Weights of a small GPT-style language model, trained from scratch on English Wikipedia: 326M tokens.
Each number is 200 + 30 x the weight over the matrix's rms, rounded and kept within 0 to 999. Layers, rows and columns count from 0.

# layer 7 MLP gate, 704x256, rms 0.0498, rows 521-557, columns 128-191
229,206,194,231,154,171,201,214,196,197,206,177,212,163,168,157,241,249,202,246,201,158,220,249,224,221,195,205,224,204,196,166,186,184,195,141,189,205,240,191,184,185,166,213,195,202,161,175,208,246,222,182,172,119,205,176,129,251,164,198,188,141,245,232
170,155,167,234,205,203,206,197,220,205,233,231,221,231,190,203,226,237,174,219,213,178,247,204,227,204,266,186,179,165,191,237,206,185,198,147,197,202,173,161,202,177,234,301,203,212,196,214,211,146,185,221,183,185,268,201,166,236,169,210,183,187,222,150
214,160,186,220,209,185,192,200,235,229,208,191,218,206,171,228,167,195,180,216,176,193,215,165,190,187,193,187,190,239,200,183,158,193,183,241,194,216,190,196,237,201,209,210,155,178,143,177,188,169,198,203,192,170,189,189,194,234,182,233,159,184,213,243
158,251,190,215,174,231,215,227,210,271,195,169,186,197,268,235,206,213,192,191,195,217,170,247,188,220,184,213,242,159,179,209,181,202,213,179,188,198,261,187,163,197,192,224,213,220,144,144,194,163,262,208,221,185,230,200,143,234,170,204,223,274,181,204
196,202,135,222,179,288,220,229,190,205,225,239,199,203,176,232,158,147,211,226,166,223,235,171,189,177,128,236,222,246,207,145,256,192,190,202,167,239,244,171,204,183,241,180,172,163,191,153,201,175,191,204,204,158,193,224,161,211,173,221,210,155,151,189
209,231,199,216,212,226,161,196,199,172,234,218,222,170,198,203,238,207,221,186,206,178,171,186,228,189,167,222,186,210,183,218,242,152,181,192,240,239,255,206,210,214,188,199,218,195,204,161,200,212,236,220,187,221,209,207,169,212,194,159,197,210,213,193
254,150,201,199,184,194,190,154,207,164,252,211,259,233,214,237,192,209,183,160,180,206,208,152,209,162,214,258,215,222,168,186,227,229,235,169,206,234,244,171,195,175,182,226,215,188,191,221,283,218,208,180,207,182,214,207,206,200,250,247,218,261,253,208
150,178,176,221,218,201,176,180,204,186,202,215,218,244,177,220,197,205,199,204,196,122,127,239,268,218,223,221,209,219,218,197,210,202,211,215,208,233,241,247,229,222,282,177,164,194,228,159,163,222,206,207,222,198,199,229,186,178,174,180,257,206,172,175
183,226,219,190,168,178,240,180,256,237,169,233,232,203,181,208,175,248,202,227,190,241,205,193,234,190,204,229,208,199,204,185,211,217,215,241,172,203,263,241,229,165,257,207,225,194,177,214,148,208,167,237,193,219,207,206,195,200,224,178,265,164,209,253
197,172,136,204,177,211,264,257,196,191,249,231,238,227,201,167,169,184,200,209,152,198,175,206,204,219,206,262,199,220,189,229,209,139,171,233,156,189,142,221,186,196,220,231,205,200,209,110,232,262,221,199,199,136,222,237,128,195,210,191,216,176,160,156
161,151,178,187,159,197,276,229,166,203,177,177,179,178,186,179,220,205,156,220,161,228,209,223,200,230,162,221,191,239,170,172,188,222,210,222,191,243,171,134,175,187,269,216,215,203,196,186,156,245,200,212,203,196,179,208,215,206,256,181,186,195,221,229
170,177,161,179,171,148,201,214,258,183,229,187,165,221,198,180,157,230,198,210,247,164,165,242,183,229,178,240,198,190,220,204,203,238,210,178,191,191,147,163,225,157,213,173,175,202,203,162,264,187,168,193,160,183,268,179,186,143,208,205,240,200,283,210
187,214,234,218,210,201,246,168,220,214,234,196,260,205,152,182,186,151,248,234,169,184,165,227,194,169,269,276,225,264,164,187,147,166,238,171,196,228,169,235,175,203,207,235,186,179,172,184,243,240,192,195,227,203,217,176,174,199,199,194,195,126,189,204
247,190,183,234,135,191,184,190,132,199,166,186,206,217,181,269,244,231,162,192,157,225,209,179,217,220,229,239,159,177,195,189,216,139,210,169,218,187,226,193,216,264,217,196,178,182,181,195,208,223,229,162,162,172,221,173,198,188,211,177,214,159,223,198
196,167,222,191,203,156,239,216,183,181,221,250,237,215,144,198,202,166,240,191,191,138,216,156,229,236,184,161,217,161,159,130,228,223,200,199,201,171,183,212,210,173,244,201,206,243,245,129,173,253,227,163,186,241,184,193,170,182,168,235,182,112,225,154
157,164,224,233,235,209,197,196,197,225,193,235,170,218,190,279,218,200,257,202,191,176,169,171,214,158,188,178,223,176,180,204,211,221,237,226,212,205,212,214,161,206,179,179,192,180,256,177,193,154,165,180,195,215,181,201,180,222,224,212,217,233,176,212
214,203,140,174,195,158,211,201,178,159,222,223,234,190,184,221,192,182,243,201,159,187,183,234,181,242,184,216,163,199,159,211,232,219,212,175,165,148,202,216,229,156,258,201,169,184,209,194,183,228,197,205,189,241,153,186,185,187,290,182,179,253,188,183
179,192,114,161,178,220,248,223,208,225,227,240,220,252,235,220,276,178,190,215,183,224,237,245,218,195,184,213,164,190,231,198,180,211,244,192,233,187,192,208,181,196,251,212,184,214,187,252,222,217,142,198,204,168,191,189,197,132,180,220,209,177,144,190
213,184,193,267,167,231,188,213,179,169,166,148,191,207,192,218,236,222,169,176,187,120,198,189,224,154,189,190,209,188,183,160,224,192,224,230,170,144,221,184,192,178,211,201,178,166,170,212,188,185,191,164,213,204,172,196,153,235,257,201,160,185,184,205
202,204,240,211,171,252,198,180,166,232,200,268,259,200,219,230,237,182,214,231,190,133,221,140,227,211,203,197,210,190,189,237,181,181,184,178,233,214,161,213,220,188,248,161,219,177,181,179,207,213,217,218,183,157,230,179,187,224,180,186,215,163,163,188
193,256,237,275,177,206,232,184,199,223,243,251,164,160,199,190,212,162,201,249,227,203,203,214,201,264,207,198,213,195,246,221,208,221,216,232,183,176,201,160,231,202,218,227,175,187,184,187,217,222,194,231,246,193,186,213,202,157,189,157,190,205,219,178
228,165,109,253,224,158,221,169,214,199,168,213,214,222,201,242,193,205,158,284,184,161,226,176,183,247,185,214,204,105,164,203,223,240,203,150,218,135,171,172,232,189,211,187,171,179,162,233,237,248,192,230,215,132,217,279,200,178,163,205,233,213,231,213
179,157,183,196,224,210,238,190,196,156,196,253,239,174,189,162,187,197,222,146,177,219,218,224,189,184,239,218,162,198,181,244,240,179,201,175,144,196,227,170,166,279,184,233,206,129,233,245,231,219,265,188,220,192,209,208,147,164,173,192,149,139,186,173
218,223,146,259,157,208,165,170,199,205,210,237,158,230,217,210,236,209,194,229,203,178,205,168,259,209,158,183,188,216,249,204,200,228,141,173,188,234,191,146,157,202,230,227,214,211,175,215,162,212,212,206,181,166,224,213,152,228,203,236,206,237,260,227
186,183,104,259,236,212,247,178,178,235,227,241,180,230,166,240,245,248,210,217,179,235,226,203,175,163,268,246,198,225,150,203,254,197,298,235,148,166,181,245,180,232,170,160,146,157,191,209,233,139,230,152,227,112,197,208,224,180,217,227,158,226,167,177
160,227,197,207,140,192,274,155,205,229,181,219,213,205,239,233,162,185,220,221,163,241,212,137,225,187,276,255,209,177,239,202,206,182,227,243,174,209,183,189,192,254,177,153,102,196,202,244,207,206,219,215,242,109,254,222,224,261,180,165,195,211,250,217
234,218,202,212,204,157,245,163,199,139,219,232,163,195,183,203,205,231,222,205,161,239,244,208,181,169,223,184,253,158,126,237,221,175,212,239,180,203,139,220,241,226,222,201,214,197,187,217,226,229,231,189,152,245,153,220,229,198,218,193,215,215,198,193
211,204,218,209,208,237,163,227,212,221,213,128,204,166,229,209,226,213,166,183,170,250,233,178,266,197,221,198,197,173,193,203,162,210,212,192,247,195,200,206,235,201,204,161,150,210,158,199,255,210,222,204,199,184,181,218,217,197,201,185,182,249,164,241
217,165,149,182,218,249,224,196,232,191,176,242,172,176,210,251,181,218,204,340,188,209,227,208,131,162,143,175,211,235,132,187,231,179,211,202,159,179,221,189,201,193,208,249,219,183,187,164,214,132,229,218,178,211,222,199,148,213,163,159,172,235,154,204
148,219,231,209,199,211,135,234,201,204,220,223,181,228,261,232,196,199,182,217,185,209,251,204,229,227,171,198,231,223,171,144,194,186,186,163,218,171,198,235,250,239,189,179,238,243,152,191,231,154,217,166,180,208,222,211,189,186,208,164,186,221,200,174
206,210,154,238,215,160,219,207,175,244,208,207,193,232,207,145,187,214,176,238,204,219,248,210,175,170,200,206,175,178,189,237,194,211,203,169,172,180,202,219,203,221,229,178,235,210,138,157,207,206,220,189,211,167,230,185,213,187,205,273,182,195,178,209
212,200,188,226,188,243,179,232,188,223,219,214,226,243,152,208,237,171,216,287,232,219,210,199,226,255,200,251,227,189,194,186,209,205,212,137,207,179,172,160,269,150,210,190,201,173,182,205,225,192,183,188,136,236,217,198,218,185,170,190,213,145,222,226
180,231,190,229,224,168,158,219,195,204,236,181,182,216,183,185,220,194,208,185,213,197,230,194,196,187,203,195,192,234,184,221,213,164,174,212,144,299,206,180,185,215,173,225,221,198,253,183,226,194,214,159,175,224,173,211,191,224,162,221,173,199,246,196
164,209,211,234,210,221,117,158,227,197,236,214,197,178,216,185,182,205,227,263,191,214,211,187,213,224,210,192,203,239,172,155,214,214,252,212,174,227,222,188,214,226,190,228,252,223,200,189,168,159,272,244,133,217,234,251,179,214,197,203,217,246,169,194
191,203,233,206,223,202,191,207,167,157,227,173,193,211,192,214,185,204,174,217,175,235,187,211,205,219,222,220,163,231,145,175,246,180,149,184,239,167,228,194,236,186,210,183,166,125,170,175,188,235,178,206,187,194,207,249,212,211,229,201,207,221,198,193
112,215,194,217,186,223,192,201,196,205,204,228,273,215,285,228,222,138,266,238,166,235,186,153,263,236,184,237,250,217,198,210,224,197,189,160,191,183,101,161,217,244,224,168,150,171,156,213,194,227,225,168,225,227,212,168,193,207,212,180,225,204,156,216
181,179,145,143,144,192,242,174,173,229,173,214,219,265,209,228,189,194,233,186,179,222,223,216,178,187,137,207,272,122,205,188,228,207,189,207,204,235,227,168,227,239,220,211,171,193,219,245,191,130,213,195,223,239,221,208,184,218,205,180,243,202,215,200
# layer 7 MLP up, 704x256, rms 0.0454, rows 521-556, columns 128-191
222,188,212,177,131,175,201,188,191,163,195,239,194,218,213,179,197,206,175,170,203,121,179,176,212,205,246,209,195,243,212,159,172,206,211,233,197,214,189,257,201,237,172,189,203,242,214,220,205,273,242,198,167,190,156,159,170,221,183,210,191,170,179,196
180,179,221,201,199,170,252,217,244,197,210,189,160,240,201,221,193,229,216,210,200,180,156,210,218,227,198,244,191,160,198,167,206,202,255,222,212,165,177,204,209,175,144,210,226,197,188,169,210,223,203,133,192,242,209,209,228,158,190,187,158,175,176,242
144,207,217,129,226,233,162,219,181,200,221,270,236,140,214,246,207,166,212,201,248,189,199,185,244,194,219,197,205,177,212,207,149,202,174,150,185,225,180,185,237,199,223,221,217,149,170,168,204,147,192,192,214,201,221,198,183,208,225,199,210,193,174,214
174,220,185,194,203,188,213,226,195,178,218,212,238,200,190,197,198,195,197,215,216,245,212,225,245,231,160,181,152,202,157,186,216,191,221,155,209,218,193,221,204,227,187,216,172,213,239,201,214,206,160,194,194,214,194,186,130,223,143,185,188,196,190,198
122,220,167,197,210,261,183,154,199,218,192,172,186,207,213,207,203,211,138,207,226,195,211,246,237,183,227,207,195,203,191,121,266,198,166,215,210,228,183,146,219,187,123,223,158,157,224,213,183,178,214,161,198,165,227,217,149,255,170,179,199,175,189,195
226,199,157,200,185,183,197,162,213,222,214,210,229,189,180,186,203,180,205,242,176,192,178,227,186,205,209,214,183,220,196,207,251,184,186,224,209,190,189,249,181,203,162,250,225,179,187,191,261,233,186,158,195,126,222,186,203,236,213,224,251,181,210,199
189,212,197,208,169,165,228,211,225,210,181,200,219,204,183,198,218,232,136,147,221,216,203,206,186,212,209,167,234,204,186,179,247,198,134,120,216,187,162,215,196,225,181,215,185,206,165,186,221,190,161,202,200,222,223,143,189,166,210,204,216,207,218,147
189,207,215,218,172,214,204,272,192,202,157,249,186,212,253,238,235,231,169,245,178,280,255,230,225,170,178,154,197,222,194,190,173,225,160,244,191,182,183,152,176,192,227,211,211,194,218,238,179,213,200,220,171,223,205,150,137,214,180,200,160,218,239,168
220,233,232,228,147,181,230,197,165,187,194,221,234,208,241,210,217,202,154,257,249,187,199,217,169,239,197,171,236,191,259,225,213,234,135,191,184,179,157,164,173,154,247,237,207,277,186,174,174,183,237,204,197,170,185,231,189,197,170,172,217,182,263,204
230,202,200,201,236,204,197,187,183,251,236,167,204,197,208,242,180,195,243,163,203,187,196,132,150,203,235,154,167,245,229,214,195,275,121,199,209,229,181,130,210,180,222,198,227,205,205,187,223,255,199,161,167,160,199,200,298,194,248,143,132,222,164,224
233,228,233,187,276,170,139,190,195,192,225,217,161,226,210,205,245,225,201,171,200,157,227,201,210,184,234,174,206,191,178,146,184,244,184,214,260,209,288,183,192,231,186,194,178,256,160,172,208,202,155,224,177,193,167,186,199,183,160,185,179,249,181,206
188,248,165,158,182,225,204,232,185,233,183,153,180,156,193,142,246,169,202,239,200,226,235,221,184,208,200,167,200,167,185,245,188,177,224,219,247,314,185,233,219,174,255,206,221,213,177,279,221,242,145,216,204,185,204,227,218,216,218,219,183,206,179,206
213,245,207,235,225,222,190,177,208,222,211,191,144,206,203,176,232,209,186,232,234,181,251,162,204,207,236,178,235,185,153,185,207,230,210,159,185,286,209,249,217,251,219,159,215,209,214,229,171,158,252,202,226,116,205,284,186,214,148,155,164,190,197,218
212,194,203,203,214,161,185,245,152,209,201,181,191,188,195,196,238,214,167,138,138,193,223,238,198,176,238,223,149,224,224,215,194,183,183,179,181,219,134,212,256,201,185,173,180,195,199,203,213,237,205,181,216,213,182,199,220,232,231,205,179,217,194,168
215,220,193,237,196,210,177,206,167,168,192,221,232,138,159,249,216,212,156,219,271,189,278,238,158,174,186,208,204,232,210,228,227,209,199,164,238,216,217,160,170,211,137,194,282,219,137,220,196,108,278,227,157,198,208,174,277,190,161,203,187,201,183,210
236,202,139,202,173,244,232,211,200,175,154,225,219,150,212,150,176,177,165,162,228,218,221,229,186,166,213,224,215,245,168,189,229,179,208,172,177,209,225,182,201,147,236,146,229,203,218,197,193,167,221,168,183,176,215,221,179,198,199,246,212,220,177,188
207,186,192,159,186,202,158,187,244,201,250,220,197,151,186,246,174,123,176,216,215,209,160,194,194,234,225,228,167,205,186,211,224,217,261,230,174,152,246,201,195,172,194,215,220,202,251,255,239,267,115,206,164,199,243,205,246,201,217,206,168,204,171,130
199,270,230,208,180,200,196,157,149,172,188,172,184,212,200,198,201,218,206,238,164,181,208,205,184,197,223,204,207,158,173,154,235,198,165,183,163,156,165,238,272,156,165,249,217,166,168,139,215,211,213,298,211,183,168,215,197,201,220,193,263,186,221,205
239,175,226,225,226,162,203,180,157,234,190,225,227,166,196,230,187,192,220,143,238,191,197,196,180,158,142,213,194,216,218,271,212,235,207,196,167,210,230,208,188,208,186,176,177,158,211,180,219,263,170,175,223,155,160,220,181,215,239,222,181,205,214,216
187,244,200,178,255,178,148,247,187,211,199,217,179,187,168,203,198,228,153,214,168,261,209,174,216,199,244,156,213,269,192,173,160,139,239,193,183,221,179,193,212,239,195,162,222,186,190,184,177,186,249,212,187,277,239,210,255,184,235,225,220,233,242,218
169,213,220,134,216,157,194,213,190,182,183,202,211,242,220,197,198,188,197,279,207,162,225,170,264,207,168,202,222,237,166,233,215,212,239,201,156,272,236,222,285,232,217,237,254,229,222,215,180,176,190,197,212,164,153,209,204,244,206,218,200,163,161,196
126,217,222,161,200,146,230,276,211,215,209,170,190,278,159,198,284,236,208,146,168,201,219,180,175,204,186,213,218,202,199,134,168,194,227,140,232,159,220,237,218,187,243,202,204,190,229,227,195,170,207,164,210,177,155,154,122,243,179,173,197,231,192,219
189,241,185,201,209,202,277,236,201,180,222,203,195,168,150,208,192,193,255,246,252,199,155,233,199,194,177,222,196,184,201,185,213,209,195,250,227,235,218,233,170,230,168,117,218,225,179,125,154,180,256,125,191,161,195,226,206,224,180,163,226,234,164,229
141,168,213,243,178,130,208,201,179,227,212,156,246,170,182,161,243,204,203,201,232,182,255,228,229,199,142,164,159,255,144,205,146,224,186,213,190,165,188,156,261,219,183,223,191,189,178,164,196,203,224,221,160,244,157,160,175,226,220,224,186,192,164,204
182,201,194,189,209,175,185,212,225,193,225,274,233,181,208,219,267,222,176,209,136,186,178,211,182,198,166,246,199,239,187,192,169,225,178,212,202,192,214,186,242,192,225,174,191,205,254,198,209,213,203,206,224,161,201,235,213,190,186,180,152,224,189,229
249,212,215,236,196,170,210,212,195,131,198,213,221,125,181,195,208,240,202,190,221,170,221,210,216,218,260,169,144,170,218,205,196,187,169,199,241,195,251,178,194,232,200,177,161,195,199,191,203,220,182,157,200,182,140,216,214,176,171,202,181,161,221,249
194,231,163,195,160,250,230,161,175,173,164,208,254,235,164,270,184,251,230,166,223,262,250,250,203,194,183,191,210,204,233,217,233,211,175,248,213,231,176,189,193,186,266,210,210,160,220,177,233,199,206,254,151,181,215,239,234,208,214,174,207,191,209,221
186,202,178,120,218,190,229,197,192,154,202,192,222,144,216,173,238,182,182,240,207,286,229,243,213,226,211,140,263,197,127,166,176,194,188,202,240,189,149,197,194,249,171,177,193,182,180,165,238,165,176,231,207,220,194,164,192,200,208,178,207,219,176,231
170,187,269,185,170,229,196,169,157,169,151,234,182,199,180,232,251,196,130,241,168,233,237,234,153,262,223,214,207,174,222,165,233,188,211,244,215,192,164,199,206,233,245,231,217,191,163,208,230,188,175,184,177,209,211,201,202,174,193,196,204,232,204,234
156,186,187,174,194,241,177,190,202,172,241,205,250,166,139,199,186,204,211,234,157,179,183,221,235,228,185,194,158,226,238,197,199,201,199,217,229,226,154,233,184,240,244,166,192,229,210,236,236,165,209,147,209,259,156,199,247,170,190,127,164,194,199,212
240,203,220,239,213,212,243,185,220,203,143,279,208,255,210,169,217,194,182,184,180,228,226,156,219,218,201,277,190,160,205,251,281,195,199,131,165,179,206,213,188,199,223,207,197,204,167,166,224,211,217,164,167,247,182,177,124,191,170,233,278,172,169,158
229,204,183,232,142,210,239,162,209,220,204,163,224,213,194,188,189,190,167,180,214,234,216,178,180,220,241,223,188,176,191,210,209,186,220,156,211,226,197,178,263,214,162,190,207,251,179,174,218,224,187,217,225,178,169,181,210,224,173,199,170,167,231,252
204,205,225,168,151,234,190,246,206,260,226,151,170,237,177,225,187,160,192,172,190,169,213,208,159,182,201,240,185,236,197,247,154,198,126,228,177,183,195,221,173,222,222,218,213,189,155,198,174,171,237,184,218,196,155,198,254,247,219,207,131,179,227,189
215,217,137,157,237,228,206,183,181,175,249,229,168,200,224,166,220,135,207,182,204,184,156,175,237,174,136,170,157,185,230,232,208,187,199,281,259,214,263,155,188,204,200,213,194,206,209,196,185,176,185,181,232,178,226,235,200,224,194,219,140,229,218,178
169,207,214,233,182,240,217,178,220,234,178,214,199,171,189,204,173,232,184,170,215,185,197,184,219,188,191,215,183,174,191,155,188,191,207,221,233,222,194,153,204,218,181,182,217,182,167,165,174,159,180,169,209,188,237,169,197,250,227,222,178,118,222,232
200,254,245,211,174,163,242,161,203,179,179,196,220,210,168,171,234,202,243,175,216,172,188,198,256,140,232,184,144,178,191,213,205,230,272,221,176,232,261,198,208,186,204,159,195,234,265,134,221,205,146,171,206,192,233,205,178,171,170,227,161,239,197,222
# layer 7 MLP down (transposed), 704x256, rms 0.0446, rows 521-556, columns 128-191
239,223,188,226,186,221,231,235,186,259,218,228,175,189,207,198,197,227,251,205,226,203,181,172,159,203,200,219,213,212,181,139,238,216,213,143,227,242,171,175,258,201,179,225,226,201,220,212,240,201,211,172,180,191,225,195,206,233,201,149,235,173,246,236
164,182,174,222,183,239,200,214,192,210,179,274,190,194,216,178,247,159,222,246,234,184,218,181,254,200,208,180,179,199,227,237,202,225,159,203,214,190,161,245,236,207,191,266,157,211,166,140,157,170,176,212,178,249,247,197,186,209,167,181,211,210,175,144
194,238,237,176,191,205,205,189,131,169,199,164,191,201,216,186,218,226,208,155,205,213,192,251,187,163,208,233,200,181,160,221,218,247,204,202,219,197,211,227,239,164,181,226,233,229,193,210,197,214,225,188,213,192,236,203,207,178,199,164,295,234,225,187
225,216,194,222,166,178,213,157,152,196,161,212,218,188,192,224,170,213,228,200,241,187,209,173,206,129,223,243,211,189,165,218,128,185,229,215,190,203,252,224,181,204,182,228,230,219,159,245,208,197,290,203,192,193,184,208,206,197,199,264,192,201,171,242
128,170,199,174,221,182,185,173,257,197,161,184,220,191,217,134,143,186,205,153,199,224,239,244,148,207,175,199,225,209,199,192,229,210,241,174,252,243,179,172,163,223,151,179,180,225,241,257,228,174,222,191,216,229,190,264,172,234,216,258,257,212,186,201
212,163,215,218,176,206,185,234,182,189,210,155,264,206,175,224,222,240,202,209,233,206,216,177,182,166,205,195,228,193,219,261,241,205,181,148,212,226,203,207,195,203,161,261,245,241,231,161,195,180,252,197,172,177,221,178,172,231,175,219,151,207,211,239
200,175,184,188,206,207,161,227,199,196,185,246,235,179,204,247,166,177,194,199,193,234,169,229,166,229,244,250,225,192,210,183,234,200,246,156,182,211,199,128,204,195,183,229,201,205,167,200,247,164,207,213,178,265,209,199,238,167,194,241,236,222,162,224
175,196,221,197,158,198,192,224,208,162,157,226,150,166,235,234,221,188,260,242,182,181,251,188,173,259,215,155,200,172,227,162,153,200,203,231,212,207,133,153,202,236,235,182,194,217,188,167,220,148,197,250,203,217,183,233,144,212,182,188,273,200,238,202
193,232,217,161,203,191,196,200,182,196,235,172,180,228,193,227,228,216,265,225,233,180,222,219,196,153,210,251,186,215,233,234,185,164,174,182,196,213,152,137,185,172,153,217,161,162,150,167,246,198,236,192,155,134,150,186,203,245,139,224,150,242,198,215
203,224,174,227,163,149,174,191,161,201,176,107,206,164,168,181,214,179,227,212,224,149,182,196,167,186,173,199,205,236,252,207,200,183,201,171,178,150,276,213,199,173,182,224,199,182,221,158,228,253,191,202,212,204,197,208,240,234,192,218,206,180,207,191
152,193,114,218,199,167,210,115,194,152,206,215,209,177,203,162,175,197,175,171,184,182,199,153,220,239,182,168,206,253,144,173,242,218,210,244,199,190,166,180,192,242,161,160,151,219,187,226,201,235,178,142,229,178,233,212,194,207,212,172,121,224,195,201
193,205,173,182,200,261,172,227,213,218,182,201,233,227,232,176,196,165,202,142,229,226,187,221,228,211,293,156,202,195,167,142,182,176,183,228,190,215,167,183,170,233,213,230,177,225,197,181,161,187,177,282,181,232,206,186,205,234,157,189,186,254,182,212
187,235,198,207,208,163,187,248,166,214,164,200,166,239,239,180,183,189,163,241,206,244,241,166,154,144,162,189,227,228,183,219,245,219,228,170,238,128,226,181,179,181,172,209,159,185,207,183,163,125,224,217,188,195,115,187,267,213,137,231,204,210,214,196
226,211,185,233,216,230,209,198,262,212,212,184,181,146,167,134,164,190,154,193,191,183,207,268,205,177,171,196,158,253,196,225,202,246,225,185,175,165,175,184,176,190,177,223,229,191,251,248,194,206,164,210,248,196,202,200,222,182,203,274,229,261,143,232
244,206,229,215,171,203,206,192,146,165,236,182,180,176,168,169,234,190,203,214,206,183,156,191,199,213,203,245,181,242,262,219,145,231,209,225,155,257,200,183,184,211,160,183,185,209,207,261,211,237,183,249,226,130,182,201,192,179,194,219,240,156,202,204
175,176,223,168,219,223,168,186,258,203,231,228,163,225,218,193,223,194,209,164,192,181,207,215,238,222,216,154,179,185,187,246,165,163,212,239,192,192,210,224,237,218,201,212,173,193,197,177,180,183,160,208,203,225,186,240,216,173,185,224,222,178,188,215
147,202,193,262,220,161,147,217,159,185,229,208,169,176,222,164,189,180,240,167,234,247,182,203,232,208,206,135,213,187,230,166,211,191,220,205,264,202,208,173,226,193,210,205,222,228,192,197,241,214,210,174,181,239,193,208,150,258,183,249,245,196,194,210
194,219,180,235,231,161,242,160,187,193,208,169,203,196,155,215,213,242,197,196,183,212,169,187,166,269,224,169,149,175,177,216,240,178,201,173,142,243,175,154,223,178,174,195,235,169,131,260,166,204,193,218,197,243,150,169,174,259,228,219,194,166,167,180
163,179,227,169,231,183,171,198,173,199,171,242,204,204,221,190,229,185,192,235,195,189,237,162,195,178,219,155,180,199,202,216,235,189,154,179,237,208,204,221,195,193,160,204,221,237,199,276,193,172,144,192,233,215,197,200,206,155,189,224,233,185,205,212
232,248,200,214,223,219,211,257,202,234,202,214,117,127,160,151,156,239,198,205,197,240,178,198,210,198,175,207,184,195,203,255,220,138,203,173,190,229,208,207,165,191,228,206,230,170,185,212,197,168,201,172,201,248,193,187,214,220,151,219,240,229,186,194
214,146,243,200,199,231,191,202,160,195,165,211,225,208,235,164,173,225,232,210,197,164,211,213,183,140,212,239,133,177,219,180,176,195,211,175,215,153,212,179,238,164,221,233,245,245,208,180,210,268,144,226,166,169,209,229,182,283,239,201,192,165,183,160
221,207,210,222,212,227,191,195,169,186,172,218,180,207,208,258,255,167,225,140,228,140,146,172,241,194,231,221,182,210,210,213,203,195,142,178,172,171,217,210,218,155,208,203,252,207,237,185,192,163,227,185,177,196,147,226,223,248,241,182,187,195,172,202
242,191,178,177,223,254,228,208,199,181,254,198,204,209,179,195,226,166,201,194,221,154,184,165,247,241,178,225,154,218,226,180,234,169,216,234,204,235,244,214,185,199,173,172,189,189,184,200,174,214,212,237,198,183,221,210,201,206,161,252,235,254,180,223
220,243,189,185,177,208,215,201,150,182,228,163,224,179,186,199,215,145,169,209,179,157,203,217,219,209,238,196,219,253,185,198,135,168,215,198,210,133,226,214,229,228,171,169,184,202,260,177,243,210,182,244,213,275,181,164,205,207,218,205,159,152,187,193
192,189,227,165,244,150,165,214,201,212,239,209,225,237,221,153,234,235,225,199,160,146,175,204,205,229,130,250,189,197,216,201,151,234,186,212,164,140,201,207,205,192,231,137,198,188,248,197,177,250,170,167,195,194,224,245,234,219,229,259,193,214,237,188
208,173,232,242,200,113,185,146,206,192,166,171,212,173,183,143,208,207,215,172,237,140,169,138,214,197,243,196,169,163,248,220,224,232,240,245,193,191,211,239,158,226,206,251,138,227,160,263,270,184,262,165,304,206,196,197,234,184,221,183,216,203,228,220
180,230,146,208,183,214,200,204,249,160,221,185,211,225,234,239,225,229,178,195,199,162,197,201,230,152,224,173,189,188,138,202,183,157,207,228,203,192,157,228,268,185,206,206,217,167,233,164,180,246,225,180,175,183,173,215,262,189,148,207,200,220,193,240
196,176,256,186,226,248,193,192,191,214,226,157,153,151,236,188,204,200,145,192,184,251,228,202,211,153,145,185,202,245,212,165,230,211,196,198,226,195,196,228,219,217,180,165,228,171,176,162,191,185,179,198,190,237,194,229,169,171,225,233,188,217,200,192
196,219,241,190,253,222,219,170,235,165,212,190,212,178,196,189,104,241,138,256,160,211,206,228,214,177,145,200,214,205,210,147,171,178,259,190,127,221,206,172,226,230,216,220,253,183,232,166,250,122,239,211,158,229,171,157,138,208,179,118,182,216,200,170
148,182,208,214,163,198,200,213,219,164,178,194,169,142,151,177,191,128,191,200,209,247,242,132,227,230,201,252,224,239,208,196,231,209,183,227,192,225,174,206,188,174,175,82,228,240,181,255,226,183,244,170,196,200,213,226,194,206,255,213,201,184,226,188
201,239,181,235,163,196,229,206,195,198,200,229,189,208,184,104,214,230,198,202,219,215,190,178,220,178,182,214,203,198,181,217,239,277,194,182,206,228,184,239,191,200,221,192,211,211,169,172,213,216,221,175,182,213,179,208,181,194,206,251,239,195,149,184
212,168,224,200,231,182,188,173,200,178,205,176,231,203,150,164,179,235,209,194,204,231,210,165,224,198,147,164,241,185,153,176,204,270,159,155,234,218,177,222,238,239,182,177,222,233,177,191,222,178,234,202,161,205,150,191,187,217,254,172,232,207,167,199
211,211,224,204,241,161,203,177,172,213,222,164,179,188,228,183,258,230,181,163,174,200,217,227,209,218,204,209,164,220,234,189,210,240,243,208,220,263,208,208,185,238,187,178,214,239,234,269,207,167,222,200,157,236,221,229,207,162,211,202,213,192,180,185
258,246,153,172,203,203,248,245,209,144,258,182,188,245,222,154,189,181,202,217,205,140,136,220,231,186,256,194,203,165,174,245,148,152,217,195,232,222,214,161,161,204,198,215,205,212,264,178,171,159,132,188,233,217,230,187,191,235,158,249,226,223,155,244
176,160,155,221,222,205,198,233,181,172,202,197,221,227,151,199,177,190,175,207,202,201,171,238,185,222,211,216,192,231,254,182,201,180,223,174,164,229,232,199,178,181,181,218,212,215,182,228,168,172,177,198,215,198,155,166,166,225,236,233,186,221,156,179
246,196,182,203,181,229,194,161,242,216,220,172,228,220,255,193,177,225,213,209,181,211,143,197,174,210,246,262,212,209,150,263,171,213,209,212,210,199,209,186,200,152,180,160,189,227,222,202,169,237,198,207,213,181,211,223,195,160,170,204,182,191,111,236